config.toml
num_hidden_layers = 8
hidden_size = 768
num_attention_heads = 12
num_key_value_heads = 12
head_dim = 64
intermediate_size = 2048
vocab_size = 32000
hidden_act = "swiglu"
norm = "rmsnorm"
norm_place = "out"
norm_eps = 1e-05
positions = "rope"
rope_theta = 10000.0
rope_fraction = 1.0
qk_norm = true
attn_scale = 0.125
bias = "none"
tie_word_embeddings = false
parallel_block = false
init = "normal"
init_std_qkv = 0.0266
init_std_o = 0.00665
init_std_up = 0.0266
init_std_down = 0.00407
optimizer = "muon_variant"
learning_rate = 0.0127
beta1 = 0.93
weight_decay = 0.034
lr_head = 0.0057
warmup_steps = 0
schedule = "cos"
final_lr_fraction = 0.0
batch_tokens = [131072, 262144, 524288, 1048576]
max_seq_len = 2048
doc_mask = true
train_tokens = 1180000000
max_steps = 3418
dataset = "wikipedia_en"
Each number is 128 + 24 x the weight over its row's rms, rounded and kept within 0 to 255. Layers, rows and columns count from 0. The size above them is the row's rms in percent of the matrix's.

# layer 4 attention output, 768x768, rms 0.0605, rows 55-108, columns 128-255
size [100  97 103  99  99 105 107  92 104  98 101 100  95 100  96 101 100 102 101  98 100 100 100 102  96 109  98 101  98  98  99 100 100 100  94 102 104 105 101  99 100 106 100  95 104 104 104  99 101 103 102  97 101  98]
[[113 141 136 136 154 113 158 129 137 171 104 173 153  86 130 120 107 123 128 145 126 106 102 126 132 132 143 159 109 111 119 109 112 152  70 160 174 137 133 118 142 148 187 109 124 135 174 114 147 152 109 150 128 126 160  82 145 154 113 121 136 117 115 119 123 126 199 117  90 113 141 108 117 114 175 135 145 111 161 115 144 130 128 132 190 120 134 116 126 103 128 117 176 108 124 127 102 132  95 106  83 188 134 144 117 149 160 125  80 177 206 128 142 169 165 122  96 124 136 149 145 139 143 123 166 135 159  93]
 [143 118 152 164  77 148 158 110 114 108  83 148  74 134 160 149 126  83 151  95 117 127 159  97 126 111 112 141  97  93 161 166 140 115 128  97 102 161 132 101 129 129 130  93 157 129 102 116 119 136 137 129  95 147 119 143 139 102 134 122 148 138 135 172  96 149  94  99 141 154 163  96 122 120 163 156  97 120 114  82  91 131  77 136 120 106 136 157 138 135  83 168 168  67 149  93 109  91 142 151 142 158 142 136 135 138 104 151 182  85 110 110 154 178 120 100 171 152 161 125 113 114 148 132 117 110 144 116]
 [157 147 149 132 107 138 125 108 121 108 106 148 130 156 145 157 114 133 137 123 128 114 118 183 143 119 135 138 144 134 129 130 134 122 110 104 142 122 155  69 150 112 118 150  94 122 137 134 194 158 114 129 130 161 153 143 118 142 130 125  88  97 133  61 195 134 120 122 175 120 122 137 116 152 148 129 112 122 119 162 120 160 115 119 154 128 111 129 179 137 100 197 133 129 129 123 142  84  82 173  90 131 145 149 134 108  67 121 174  88 118 141 111  67 122 129 150 141 113 168 114 136 107 127 116 141 132 139]
 [ 88 110 114  90 160 108 109 132 129 160 143 138 141 139 159 143 137 158 134 168 102 137 114 123 121  94 136 120 137 148 138 110 110 161 124 136  80 130 113 100 126 114 115 157 152 103 140 151 178  96 106  99  76 163 136 122  90 179 188 116 154  99 142 100 124 137 138 101 114 170 102 112 187 138 144 133 148 157  88  62  76 127 122 103 144 123 192 127  95 154 154 102 133 108 122 110 140 111 163 129 141 107 120 155  86 126 115 130 145 130 162 114 114 165  97 107  96  77 128 133 128 123  88 110 119  81 145 101]
 [152 138 123 116 130 106 125 135 148 167  98 151 129 134  98 185  81 141 149 136 150 116 126 121 110 122  93 117 189 128 112  85 146 121 126  91 135  84 113 107 132 130 127 142 148 106 131 173 118 119 120 126 135  99 120 118  85 118 131 120 158 155 149 109 128 122 148 147 129  87 122  60  94  93 137 100 142  51 151 136  89 156 132  91 134 106 107 132 141 152 198 136 113 155 115  99 123  91 115 112 132  76  93 141 153 166 106 101 170 110 143  86 115 140 130  75  79 135 105 155 154  93 128 120 132 132 109 137]
 [137 141 124 125 151 150 148 145 131 145 131 121 185 108 151 142 165 169 164 123  96 100 144 135 117 128 119 159 115 124  90 183 140 180 124 145 107 129  91 111 163 112 155  55 119 176 116  85 170 110 110 128 105 123  82 119 121 115 121 116  95 125 140 102 107 119 144 107 129 138 140 129 124 140 133 152  90 111  83 138 108 135  99 137 123 113 152 103 101 128 115  79 113 124 113 116 147 190 135 115 108  66 105 120  80 102 118 192 134 163 158  85  90  65 163 145 101  92 133 132 119 104 159 157 122 144 120 178]
 [130 123  97 145 106 132 121 136 121 117 124 114 120 155 126 117 169 108  91 155  90 140 119  77 158 124 139 131 137 136 167 131 104 121  92  99 144 128 130 129 125 136  99 103 129 128  72 102  98 140  85 128 159 127 143 145 107 112 120 118  96 104 139 130 148 170 130 109 153 173 127 119 131 126 166 164 165 109 187 160 118 141 121 106 132 140 152 134 121 124  94 137 120 135 105 153 119 146 140 138 106 110 114 112 147  92 148 150 116 155 122  88 125 125 148 109 162  64 158  92 120 154 144  83 121 156 116 167]
 [110 137 110 148 111 141 107 145 146  99 137 127 154 122 112 176 114 117 127 139 135 125 118 152 119 127 151 105 135 109 127 106 142 139 151 138 102 105 140 126 120 109  75 147 118 140 123 140 156 109 130 117 140 116 120 136 115 166 121 135 108 147 150 140 136  92 131 100 160 114 148 152  97  98 128 115 128 138 132 155 146 109  92 110 113  82  89  91 131 123 159 203 145 134 157 159 135 158 105 107 129 168 116 116 183 130  87 182 114 159  96 182 177 104  88 110 103 111 101 143 135 130 133 146 194 177 127 128]
 [159 120 129 179 159 134 146 119 101 126 101 104 168 109 155  95 126 164 193 120 144  66 132 114 159 117  85 128 155 160 119 157 130 103  98 114 159 147 130 144 115 138 106 125 119  96 104 120 102 105 109 109 141 136 139 129 124  96 175 149 129 113  81 139 124 119 132 143  95 140 124 118 128 105 100  83 101 143  73 119 147 111 126 149 131 186 126  80 121 123 180 118 182 128  82 116 102 128 139 192 121 126 141  95 118 151 133 126 126 108  90 112 127  96 107 126 113 160 139 154 110 112 164 169 112 136 111 140]
 [182  77 137 123 144 102 151 140 121 149  87 136 163 153 130  91 151 142 179 137 136 152 135 139 151 134 157 180 153  79 140 115  92 175 171  91 117 143 100 132  80 140 105  75 167 111 127 129  90 161 123 110 111 143 123 126 110  92 129 129 134 109 146  86  93 107 119 120 115 119 154 109 113 104 137 162 130 145 125 141 123 127  85 144 123 111 145 162 144 199 120 141 128 132 140 141 161 124 171 128 103  84 119 128  89  70 134 172 122  97 141 143 123 137 129 149  99 113 155 149 106 146 116 165 130 144 131 100]
 [130  97 109 105 165  81 159 162 131 120 114 120 118 155 145 159 100 148 104 111  82 119 148 118 131 126 164 102 149 129 123 125 130 168 113 122 151 120 136 132 102 150 123 155 129 126 151 127 140  91 192 114  93 169  86 148 108 135 157 153 114 101  96 113  97 118 121 106 119 139 139 161 106 158 118 125 123  82 116 142 137 110  75  72 156 134 132 115 152 118 111 145 155  91 125 139 116  73  98 139 135  87 136  81  82 137 129 131  98 120 105 152 140 151 148 105 155 120 172 152 126 124 169 153  78 133 144 208]
 [151 127 135 115 138 113 111  97 118 133 113 136 159 110 124 154 139 111 159 149 126 110 105 146 155 133 113 118 126 137 157 179 122 137 174 172 127 122 156 120 104 126  72 153 144 134 176 132 129 144 112 140 159 151 144 158 158 110  93 135 119 118  96 149 130 124 134 147  91 102  82 124 157 142 106 141 174 125  77  91  71 153 116 165 119 185 143  87  75 110 102 110 143 142 158  96 152 107 135 143 128 129 154  54 131 148  87 167 159 144 124 138 128 140 104 103 161  93 104 117  97 144 137 151 148 141 154  92]
 [150 117 118 109 156 114 136 160 110 147 108 142 137  91 148 143  93 120 117 132  99 150 136 170  91 114 153 122 124 132 140 131 155 124 154 115 137 137 148  85 125 144 114 128 122 147 119  83 133 120 132 124 141 117 131 155 133 109  82 115 145 120 115 135 106 159 109 154 116 127 101 102 151 135 114 116 140 126 161 109 102 151 127 152 164 173 147 102 136 135 138 126 138  99 119 142 147  98  92 111 123 117 117 112 112 115 141 140 129 177 126  99 180 108 126 145 105 135 133 110 103 154 154 139 164 154 100  88]
 [ 94 119 131 169 111 146 112 109 132 143 146  90 144 117 137 176 156 125 160  91 140 136 133  98  99 116 130 103 117 133 127  58 143 151 114 115  96 181 111 125 134 134 143 153 138 121 109  95 133 146  61 136 148 159 148 147  70 116 135 128 145 121 143 148 113 130  76 134 147 109 135 131 174 156 148 116 179 106 143 146 155 123 131 120 128 117 126 141 160 105 105 116  89 123 157 115 106 114  91  79 105 152 122 108 141 117 146 130 107 138  90 157 145 139 101 146 123 165  97 180 112 108  94 118 114 158  91 126]
 [107 105 126 116 137 103 129 106 110 131 124 154 130 137 143  92 125 119 109 172 110 134 111  97 129  98 118 119 121 134 151 124 163 108 119 147 113 118 127  97 131 150 147 119 164 160 142  86 124 156 128 115 118 178 180  88 136 169 150 154 175 117 118 133 167 105 150 150 155 146 156 149 124 111  88 106 124 150 111 102 173  86 136  61 121 165 143  79 154 163 122 137 155 150 167 115 130 130  86  69 101 129  91 160 112 163 160 124 131 167 141 191  74 150 159 122  74 156 131  96  85 129 151 180 143 124  96 133]
 [132 130  81 148 120 130 126 122 131 110 117 102 110 133 159 144 122 140 145 122 166  99 122 134 121 123 103 154 134 143 109  88  89 117 155 160 123 108 166 133 118 156 111 139 117 158 145 115 145 139 115 113  89 119 135 111 148 118 175  96  92 132 135 176 145 137 166 118 118 127 161 183  72  77 120 157  63 187  98 129 112 144 100 134 114 159 132 139 160 138 143 107 111 120 140 101 194  86 140 164 153 124 135 135 126 152 110 131 160 130 146 146 129 123 109 186 166 159 131 139 125 149 114 126 126 136 160 122]
 [132 113 128 144 176 105 167 151 111 106  87 166 138 133 166 111 107 105 120 127  97 109 101 117 124  82 141 146  85 110 128 103 114 151 117 149 173 180 126 121 154 175 105 162 167 150 153 124 147 119 109  94 134 145 112 114 115 107 124 100 126 107 165  97 153 150 114 171 100 111 116 152 131 123  96 117 182 129 133 158 189 140 174 137 158  78 136 133  89 161  97 104 123 145 113 166 131 130 112 111 149 147 129 169  80 126 107 112 100 122 161 147 117 155 160 104 121 172 150 149 129 136 171 113 168  97 121 105]
 [128 153 113 107 136 101 137 127 148  98 150 120 121  91 151 105 105 138 143 112 134 150 138 135 136 107 105  94 158 153  96 141 125 146 160 160 127 149 167 122 138 136 144 121 154 134 153 129 149  87 112 151 129 116 133  99 133 153 103 155 118 133  90 117 157  77 112 104 132  89 107 202  83 131 162 128 114 126 149 166  93 128 131 136 152 127 157 107 110 110 191 128 185 172 108 192 125 162 107 149 133 142 134 147 149  72 135 123  97 114 100  96 108  91 154 122 143 149  80  88 114 141 123 122 108 122 108 103]
 [113 139 133 129 127 104 142 109 151 112 143 137 148  83  87 140 119 116 170 130 182 107  95 128 147 141 126  98 148 125 136 101 128 158  96 161 167 129 111  89 120 132 131 118 110 131 152 187 169 124 160 148 156 106 146 104 157  75 153 101 133  73 117 105 119 140 173  75 118 170 133 122 119 110 134 127  75 165 121  78 137 144 132 128 182  98 143 121 102 107 132 137 136 152  73 120 121  92 153  92 112 114 134 117 119 154 124 162 144 102 106 184  96  76 139  89 128 121 114 111 120 167 115 159 164 122 116  80]
 [167  92 157 128  97  54 103  90 146 117 147 109 131 120  75 113 135 121 110 129 193 116 118 147 149 120 103 124 114 154 131 109 159 126  94  74 125 112  80 145 115 141 131 152 123 131  88 103 110 158 114 156 136  98  87 144 112 114 154 148 173 163 139  99 131 131 132 140 124 159  94 129 120 143 143 148 123 172  97 112 109 156  98  95  98 174 136 125 156  99 116 108 116  87  65 103 103 125 129 125 110 118 117 120 125 124 149 113 137 176 128 100 134 116 122  90 116  76 106 109 118 144 168  94 101 140 144 113]
 [ 94 139  89 133 163 100 157 120 133 156 143 107 126 175 147  73 108 120 148 122 130 158  86 117  88 110  84 168 116 108 103 117 115 166 168 139  80 121 150 152  88 117 154 132 127 159 168 133 113 117 137 150 147 182 115 163 124 148 124 111  98 153 132 133 122  92 156 142  98 160 149 182 101  96 150 128 179 119 112 130 154 121 162 120 114 141 165 131 129  79 151 149 129 133 123 155 175 124 115 124 115 124  91 133 115 118 138 116 106 142 129  78 127 144  80 134 129 123 135 137 123 106 131  97 106 115  81 151]
 [117 139 110  87 118 147 123 122 107 103 131 115 102 157 131 104  96 126  99 120 110 151 148  83 130  97 164 134 103  86 125 102 115 103 121 108 116  91 124 106  91 162 137 133 148 153 157 102  95 120 133 103 126 117 161 145 124 154 144 160 166 134 124 136 140 157  63 134 143  35 111 130 129 135 152 115 143 131 121 105 117 125 146 130 106  74 173 129 183 133 124 101 175 157 159 157  93  94 169 105  87 141 141  94 136 101 167  91 144 124 164 120  91 106 151  99 126 119 126 106 133 140 111 131 164  96  98 109]
 [129 122  86 117 187 172 110 158  68 112 169  96 173 106 116 126 129 134 103 123 109 136  84 129 133 115 148 127 132 130 114 132 118 129 106 166 103 134  97 115  81 144 163 147 173 129 130 107 128 135 128 154 126  99 118 102 143 130  94 107 125 102 166 114 133 136 123 139 117 127 139  89 127 120  77 145 156 155 143 118  82 151 148 144 169 227  86  89 121 141 110 136 148 116 158 148 145 154 156 111 120  93 142 161 176 137 119 135 122 152 154 111 144 125  88 147 102 103 140 120 129 138  89 107 140 110 138 127]
 [136 157  84 138 149 142  92 138  61 171 150 111  79  87 140 136 152 115 105 131 196 150 173  93 113 105 119 139 119 163 132 145 137 104 125 136 150 160  62 105 165 130 171 139  99 123 141 151 134 145 111 158 154  71 110 143 136 104 114 101 175 126 127 126 143 116  85 122 124 137 158 129 119 145 140 106 111 163 109 116 124 120 129 103 108 143 138 145  98 130 113 192 160  99 113 132 158 125 167 128 121 126 169 104 139 154 160  96 155 156 176 145 129 110 122 102 126 133 108 194 198 165 139 110 106 117 147 157]
 [ 98  90 113 114  98 132 127 137  81 135  78 195 169 157 136 129 115 144 131  89 106 151 121 120  76 102 163 141  93 133 106 185 107 143 113 146 125 110 123 132 134 149 131 146 111 138 105 111  86 132 222 133 139 154 124 171 124 134 119 135 142 161 111 159 140 115  65 133 105 150 141 122 109 127 170  76 117 120 114 119 118 153 102 186 113 131 161 133 114 158 149 147 136 118 107 140 118 128 121 122 152 138  94 129 160 148 178 116 104 125 107 147 131 159 141 136 101 181 102 107 151 103 146  60  91  99 105 121]
 [131 107 111 147 112 101 126  98 151 130 107 119 146  80 125 180  96 129 135 120 100  77 149 159  99 143 108 138 130 151 114 153 137 123 143  98 130  95 147 147 166 191  92 109 133 132 102 148 124 110 112 127 121 136 101 121 122 119 111 131 116 154 119 108  99 128 119 153 146 120 147 161 135 174 129 164 135 122 159 112 132 110 180 125 107  96 117 130 136 141 157 104 100 131 166 139 126 119 133 100 123 137 135  76  84 100 189  98 110 136  65 113 118  88 190  94 139 114 140 157 110 126 138 120  89 100 101 136]
 [ 85 120 139 105 111 172 134 126 162  86 130 124  88 108 152  92 186  85  95 162 185 135 104 105  66 146 128 149 135 161 110 167 148 122 115 122 101  58 123 101 129 188 127 113 163 106 120 167 161 148  87  99 143 146 102 170 114 116 122 104 139  76 153 135 131 168 149  90  95 126 111 116 157 109  86 123 144 146 141  95 109 128 167 101 135 113 159 121 111 140  97 183 121 111 174 113 126 119 141 107 138 136 152 130 109 100 152 125 134 170 134  97 133  96 144 119 135  82 118 118 107 117 112  93 162 113 144  96]
 [107 114 114 135 142 155 104 104 112  85 154 123  75 117  90 140 124  99 141  93 162 113 166 129 117 140  95  99 126 158 106 101 125 116 146 165 161 119 115 129 102 162 122 151  91 126 101 104 140 125 134 156 145  52  99 163 147  98 144  95 107  98 108  97 140 127  86 124 145  81  94  79 160 113 160 106 111 146 131  84  97 158 126  68 149  83 173 128 118 154 158 109 172 137 107 141 174 113 119 134 130 148 157 123 138 130 179 135 106 111 121 131 149 126 111 111 155 104 123 136 156 139 101 166 122  77 144 134]
 [106  83 106 135 131 151 120 132 148 132 191  83 158 143 128 104 178 162 121 161 116 145 107 117 140 109 102 153 108 135 124 136 121 119 124  86  78 181 145 122 122 125 114 144 135 113 152 132 141 152 175 166 114 134 132 155 117  88  83 135 136 129 117 167  83 101 179 119 131  92 103 152 122 117 170 159 126 139 114 149 122 149 107  94 138 125 122 128 135 117  96 149 135 126  83 139  93 127 109 102 105 166 134 117 134 110 144 185 141 149 104 114 191  98 126 159 105 154 174 118  90 185 160 103  82 154 121 120]
 [126  99 136 114 160 169 129 151 160 123 135 125 145 182 176 152 158  98 119 144 141 150 192  93 101 139 130 119 126  69 107  94 102 131 159 152 123 101 170 163 107 140 108  99 116 109 127 131 147 172  82 123 140 123 113 113 145 113 125 134 111 131 135 123  50 136 131 140 131 118 140 152 106 111 134 181 134 119 137  94 145 149 164 143 143 155 154  96  83 121  88  92 148 174 143 164 193 133 145 100 157 167 125  94 117 148  98 117 103 139 141 114 126 128 117 140 102 138 107 134 111 121  99 140 112 117 127 132]
 [149 154 125 156  88 105 106 149  71 127 168 115 150 122 121 119 126 102 116 120 129 125 143 127 119 113  98 101  73  69 105 142 172 137 137 113 155 149 115 108 117 155 138 117 151 137 131 124 146 159 128  79 129 151 110 125  95  89  92 149  93 149 136 130 142 105  99 172 135 145 121 152  78  98 148 108 143 126  97 145  98  99 134 126 156 112 111 196 175 142 142 184 132  95 141 145 158  91 108 134 129 148 116 131 144  74 105 120 124 115 160  95 134 114 108 137  92 128 119 130 160 108 125 121 147 167  94 172]
 [ 77 156 146 155 148  96  82 121  94 150 105 176 158 134 111 105 131 151 115  91 105 150 103 159  76 122 135 154 124  95  94 182 153  94 136 148 167 142 144 126 121 151 132 146 115 156 117 132 161 135 145 136  91 107 204 183 106 206 167 134  85 133 149 135  95 133  91 126 109 222 131 166 154 158 148 177 117  80 114 119 125 142 106 140 127 143  98 136 103 142 117 146 104  99 132 121 154 165 104 156 135 164 128 140  82 139 123 113 134 161  91 140 133 143  99 133 152  88 137 123 118 130 130 146 121 122 110  78]
 [126  90  83 170 128 141 110  93  62 143 124 152 113 124 152  84 129 131 120 154 171 149 114 114  77 115 165 147 139 136 162 104 131 118 150 139 107 106 111 143 171 127 161 128 118 119 122 112 127 171 167 124 159 142 156 175 136 129 121 101 128 155 138 100 125 150 121 161 118 154 102 119 145 121  70 166 133 166 111 146 152 149 171 125 126 110 123  96 117 184 150 142 125 192 103 179 154 129 176  75 145 119 112 152 115 139 168  64 166 132 134 160 113 122  84 157 116 122 177 139 143  95 111  22 141  91  87 180]
 [152 113 149 160  85 153  96  94 121  97  66 108 138 112 151 117 117 131 125 142 132 147  94 112 121 145 129 143  66 121 101 141 122 130 133 100 174 119  78 103 143 102 112 118 142 135  90 180 108 149 116 154 161 128 106 136 144 107 160 156 161 175 111  93 111 123 119 164 135 161 163  97 147 117 151 147 158 136 115  99 129 161 133 155 176 146  81 129 146 124 155  95 101 126  73 136 135 121  91 113 129 111 125 119 115 109 101 143 120 115 126 108  90  95 111 131 148 119  83 125 118 104 151 130 131 139 113 102]
 [127 145 113 160 152  87 103  95 114 141 160  63 142 155 143 138 163 149 177 121  97 113 117 118 105 118 138 141  74  79 123 138 162 112 133 134 142 140 125 125 152  88 149 111  63 132 127 120 123 123 112 136 134 155 153 156  91 115 126 163 149 117  84 147 124  91 132 147 166 136 120 106 145 180 154  98 154 133 159 116 139 120 122 174  94 120 139  91 193 118 101 107 132 109 140 142  93 102  99 110 121 132  91 160 137 156 156 150 133 154  95 127  88  78  70 142 181 143 159 126 136 102  77 101 129  86 125 149]
 [155 134  99 139 156 114 131 110 115 147 115 150 109 123 117 132 164  81 130 133 140 119 166 153 120 142 126 124 119 124 135 147 164 164 156 167 129 126 131 137 145 153 128 131 124 100 111  90 143 140  81  97 117 157  96 121 117 120 132 112 114 155 126 136 121 150  84 174  90  82 126 142 109 111 118 139 117  81 151 119 116 125 152 120 123 153 125 128 105 129 123  72 177 144 108 147 106 176 112  66 161  79 119 139 106 130 173 135  87 112 149 151 128 157 130 129 110 134 130  89 131  98 117 141 110 105 134 131]
 [120 129 119 128 142  99 122 128 113  63 121 131 110 135 128 110 158 170 129 149 123 162 158 141 113 124 111 116 178 112 162 145 145 140 107 157 166 134 129 135 146 118 158 123  96 150 146 101 130 115 110  89  98 121 168 116 133 100 137 127 100 118 133 112 139  97  88 142 103  72 161 136 105 142 140 102 101 135 105 117  60 114 161 165 121 101 163  81 126 169 152 193 151 123 145 121 148 148 122  82 128 104 109  81 208 146  90 111 155 161 154 119 122 116 108 138 179 140 153 146 112 122 147 135 141 150 117 125]
 [128 151  88 102 141 123 108 109 123 131 115 100 138 160 130 137 132 118 144  67 147 140 139 146 137 140 128 147 135 102 158 114 103 134 127 158 135 124 130 127 125 115 148 125 110  89 105 165 105 137 110 114  89 110 103 135 104 120 120 188 194 150  99 140 139  90 151 151 120  83 172 165  92 138 137  90 132 135 125 109 199 126  91 120 151 135  69 162 106 129 161 149 150 126  78 138 106 155 138 147  87 149  96 139 140 129 141 107 106 150 145 126 134 129 123 123  92 118 117 108  77 160 143  81 106 115 163 128]
 [122 138 133 114 134 134 147 135  78 109 132 165 180 153 126 128 103 104 132 118 136 106 147 151 137 129 101  97  61 108 145 139 134 175 104 149 136 148 173  79 101 111 115 136 146  95 154 111 166 124 111 102  74 143 109 111 140 116 104 109 135 157  94 161 104 158  91 126 157 176  99 160 126 188 158 128 192 172 146 119 122 119 106 131 179  89 114 111 127 112 156  80 178 163 139 130 171 120 137 134 149  93 114 160 124 128 160 143 123 122 118 117 119 134 141 142 110 149 140 131 152 154 137  90 138 106 125 113]
 [120 126  99 113 113 150 148 164 125 147 135  88 155 132 137 152 102 118  92 181 130  59 137  85  93 135 127 158 130 124  96 146  93 162 127 184 161 146 124 143 133 111 153 138 129 116 101 120 131 125 111 175 151 136 124  94 114 110 142 127 138 105 141 128 125 147 129 142 142 126 102 160  80  88 126 147 128 167 134 176 152  80 142 116 118 143 123 176 129 125 156  87 114 120 139 170  82 126 109  90 177 149  83 148 115 182 136 124 121 104 134 147 128  86 137 160 147  92 113 103 122 153 125 130 180 151 164 133]
 [113 142 129 140 136 110 102 136 161 115 128 156 112 131 128 100 102 138 146 128 156 117  97 107 116 139 122 110  88 100 114 107 114 153 156 157 121 123  98  93 116 104 121 119 106 120  99 136 144 131 117 166 145  91 125 165 145 153 142 137 110 157 156 116 165 149 176 121  86 148 129 114 157 158 163 154 148 105 175 118 128 155 106 114 100 106  85 184 147 147 132 184 125 148 146 138 148 154 130 129 104 109 109 126 105 190 105 131 170 112 105 138 114 164 120 115  87 142 122 129 142 155 161 143 122 103 155 118]
 [139  99 141 143 104 105 111 112  83 160 118 127 158 105 160 154 109 106 114 146 111 123 107 142  83 128 136 120 121 154 148  94 158 106 171 125 120 180 142 134 195 142 154 150 132 109 160 137  85 126 130 112 140 159  89 119 101 154 122 131 175 107 113 120 208 168 147 160 169 152 108 138 133 142 125 117 146 137 110 163 100 155 104 114 135 138  86 153 140 105 134 107 135 141 116 169 130 127 149  85 106 162 133 149 113 122 132 131 121 127 100 143 129 105 108 142  91 108  90 127 137 149 118 153 113  67 124 135]
 [153 148  80 139 121 175 123 114 130 133  85 150 137 124  74 138 112 137 139 104 122 158 138 128 169 111 141 160 117 147 127 120 116 130  76 104 104 106 164 131 110 116 108 149  95 170 153 114 123 107 167 132 130 136 140 165 138 128 151 101 125 128 163 195 113  68 124 106 162 101 187 133 187 145 108 112 147  80 179 109 151 143 110 145 175 155 139 140 143 165 117 157 118 106 125 119 130 157 110 155 108 134 111 162 137 110 111 137  83 152 137 118 106 109 107 152 124 108 137 115 113 133 174 101 127 117 109 124]
 [109 139 120 135 125 108 135 142 149 108 110 126 109 142 108  79 149 137 149 106 111 134 132 126 117 127 110 110 104 132 138 123 102 104 124  96 123 117 146  85 143  97  95 150 133 135 141 124 161 132 151 114 123  74 121 152 160 124 131 138 104 154 119 130 112 137  91 141 170  65 142 123 117 126 117 132 152 145 141 131 106 191 121 157 153 106 169 112 110 145 134 156 111 124  93 110 146  79  97  98 123 106  80 145 123 143 151  85 159 139  98 159 107 132  71 121 131 155 143  89 117 138 130 124  93  99 133 126]
 [118 114 130 123 134 150 118 115 142 144 113 101 139 131 132 151 162  87 138 135 107 117 137 160 151 154 131 127 136 122 118 129 128 169 124 119 108 111  80 163 131 142 144 138  90 135 140 115 113 134 140 120 144  93 137 151 128 100 108 123 207 147 167  83 145 150  90 112  99 116 119 117 148 158 160 139 140 155 107 114  97 107 127 117 122 147 146 122 101 116 117 124  81  98 109  72  98 127 164 111 100 114 137 124  77 142  88 148 179 142 106 100 154 165 134 166 136 129 142 138 150 183 100 156 146 111 126 174]
 [101 121 112 121 151 113 153 146 163 140 130 127  61  83 129 136  74 149 133 114 162 127 121 122 142 148 125 125 141 128 144  77 147 132 111 124 138 120 121 126 150 182  91 121  97 148 147 166 133 113 103 131 102 102 138 140 108  97  94 172 148 156  92 135 128 104 129 116 130 143 125 154 138 112 149 116 125  90 133 106 186 112 104 116 131 144 117 123 146  59 146 139 179 159 151 124 149 143 109 125 126 151 147  95 132 141 142 167 137 102 141 116 131 117  72 120 156 104 121 173 125  82 151 142 123  94 105  91]
 [133  49 173 188 101 133 137 163 157 107 151 128 115 116  96 157 111 129 163 101  79  94 124 118 126 184 170 131 139 138  94 188 137 165  98 127 149 126 125 141 134 138 181 154 155 108 121 154 138 127  98 146 101 142 109 172 132 141 144 101 148 146 117 135 115 157 112 120 108 143 113 136 121 152 143 144 122 160 158  77  77 142 149  65 107  88 173  89 105  93  98  81 119  62 113 132  99 139 132 102 118  81 145 117 122 135 112 131 101  99 146  86 159 112  39 124 106 165 170 143 125 146 143 192  83 168  81 108]
 [136 169 151  68 123 134 109 177 115 101 102 105  76 117 121 106 137 108 141  96 116 157  92 137 128 135 149 159 156 127 118 118 144 147 130 138 183 144  97  56 132 102 107 143 127 140 106 127 126  61 103  96 115 127 119 103 142 103 159  74 171 141 124 160 153 116 114 110 179 118 126  86 183  79 157 120 150 122  67 142 132 109 131 141 126 119 135 133 117  91 124 127 112 149 148 153  86 120 115 141  52 126 168  96 143 160 124 120 149 123 164 108 123 110 116 116 175 125 152 149  89  92  97  90 136 152 150 141]
 [125 114 117 131 166 129 121 170 113  95  85 127 123 122 103 134 135 130 151 106 167 158 143 102 123 126 107 113 123 151 151  67 123 105 116 138 111 143 163 171  92 130 132 160 151 117 148  92 147 105 100 152 127 128 114  93 141 106 134  69  99  88 105  89 160 143 122 154 145 142 149  86 141 134  86  91 140 111 180 118 121 131 140 152 134 112 169 159  88  92 157 141 132 140  57 120 150 121 115 115 135 120 141 152 134  89 111 112 115 145 151 135 109 112 134  98 141 120 124 188 114 136 118 149 184 103 145 150]
 [149  86 116  76 146 128 150 104 133 153 114 102 145 152 116 120 141 107 138 115 122 165  75 150  89 150 116 151 139 157  93 133  85 129 171 115 121 148 181 107 152 138 132 158 157 173 160 129 126  97 144  82 118 132 105 140 127 141  99 103 167 153  98 126 149 118 116 133 133 104 111 141 135 120 112 114  93  95 114 126 118 133  64 150 163 141 157 153 116 173 140  61 103  84 147 198 155 124 223 115  84 140 148 169 110 188 168 123 140  69 143 158 127  91 120 106 174 163 157 141 108 151 126  95 105 124  89 138]
 [128 154 143  95 125 137 177 155 176 109 103 152 152 130 123 120 181 139  94 131 140 131 113 150 140 130 110 108 154 116 127 105 115 137 181 100 150  86 134 136 117 127 121  97 179 120 106 180 147 121 163  87 141 136 133 103 140 158 155  82 116 143 165 127 104 128 116  75 142 123 155 115 132  89 129  99 123  94 118 144 128 173 111 106 150 132 177 143 144 164 110 108 121 126 135 109 105 160 123 162 126  57 133 153 148 127 162  82 121 120 156 121 165 142 148  96  88 128  85 124 165 119 125  64 165 165 132 115]
 [125 133 101 108 156 100 155 137 161 145 131 190 107 120 113 142 105 132  97 142 110 133 134 201 105 157 144 150 122  88  95 133 124 142 154 124 103 115 122 104 115 155 111 114 123 120 160 117 116 152 143 151 126 147  99 126 167 127  76 120 187 134 101 156 100 122 129 125 109 139 131 126 130 158 199 155  93 105 141 109 147 142 167 138 144 145 157 123 116 135 177 148 132 122 138 146 146 130 117 135 115 157  73  96  93 133 129 118 122 168 154 141 112 148 136 139 124 122  92 116 114 140  98 161 152 174 116 137]
 [104  90 100 161 124 123 173 118 138 140 153  98 161 114 187 159 120 106  85 105 136 184 135 139  90 112 155 139 139  89 121 110 139  79 112 120  59 145 104 133 102 135 107  98 140 132 104 111 109 178 126 138 129 118 108 115 145  86 114 106 105 130 122 129 139 117  95 131 145 113 136 165 134 141 112 137 121 105 175 161 145 162 133 151 110 142 120 134 140 134 122 150 136  95 117 158 118 114  97 116 104 117 103 125 154 147 147 129 128 135  93 145  94 126 164  88 129 133 158 164 139 169 156  83 114 135  76 140]
 [158 156 148  49 161 101 109 120 114 153 151 162 123 130 125 147 135 100 114 137 111 135 139 120 174 103 119 112 165 167 100  69 140 174 148 123 114 133 163 114 149 142 126 130 150 119 142 139 138 135  88 160 152 114  86 155 122 145  86 106 143  86 118 145 116 136 142 117 124  91  94 140 168 128  97 123  79 125 131 136 154 148 129  76 112 145 156 104 152 128 139 133 117  98 114 108 134 154 148 145 135 130 132 111 139 178 151 126  87 123 154 124 125  92 124 166 121 127  86 108 105 110 122 105 119 150 124 138]]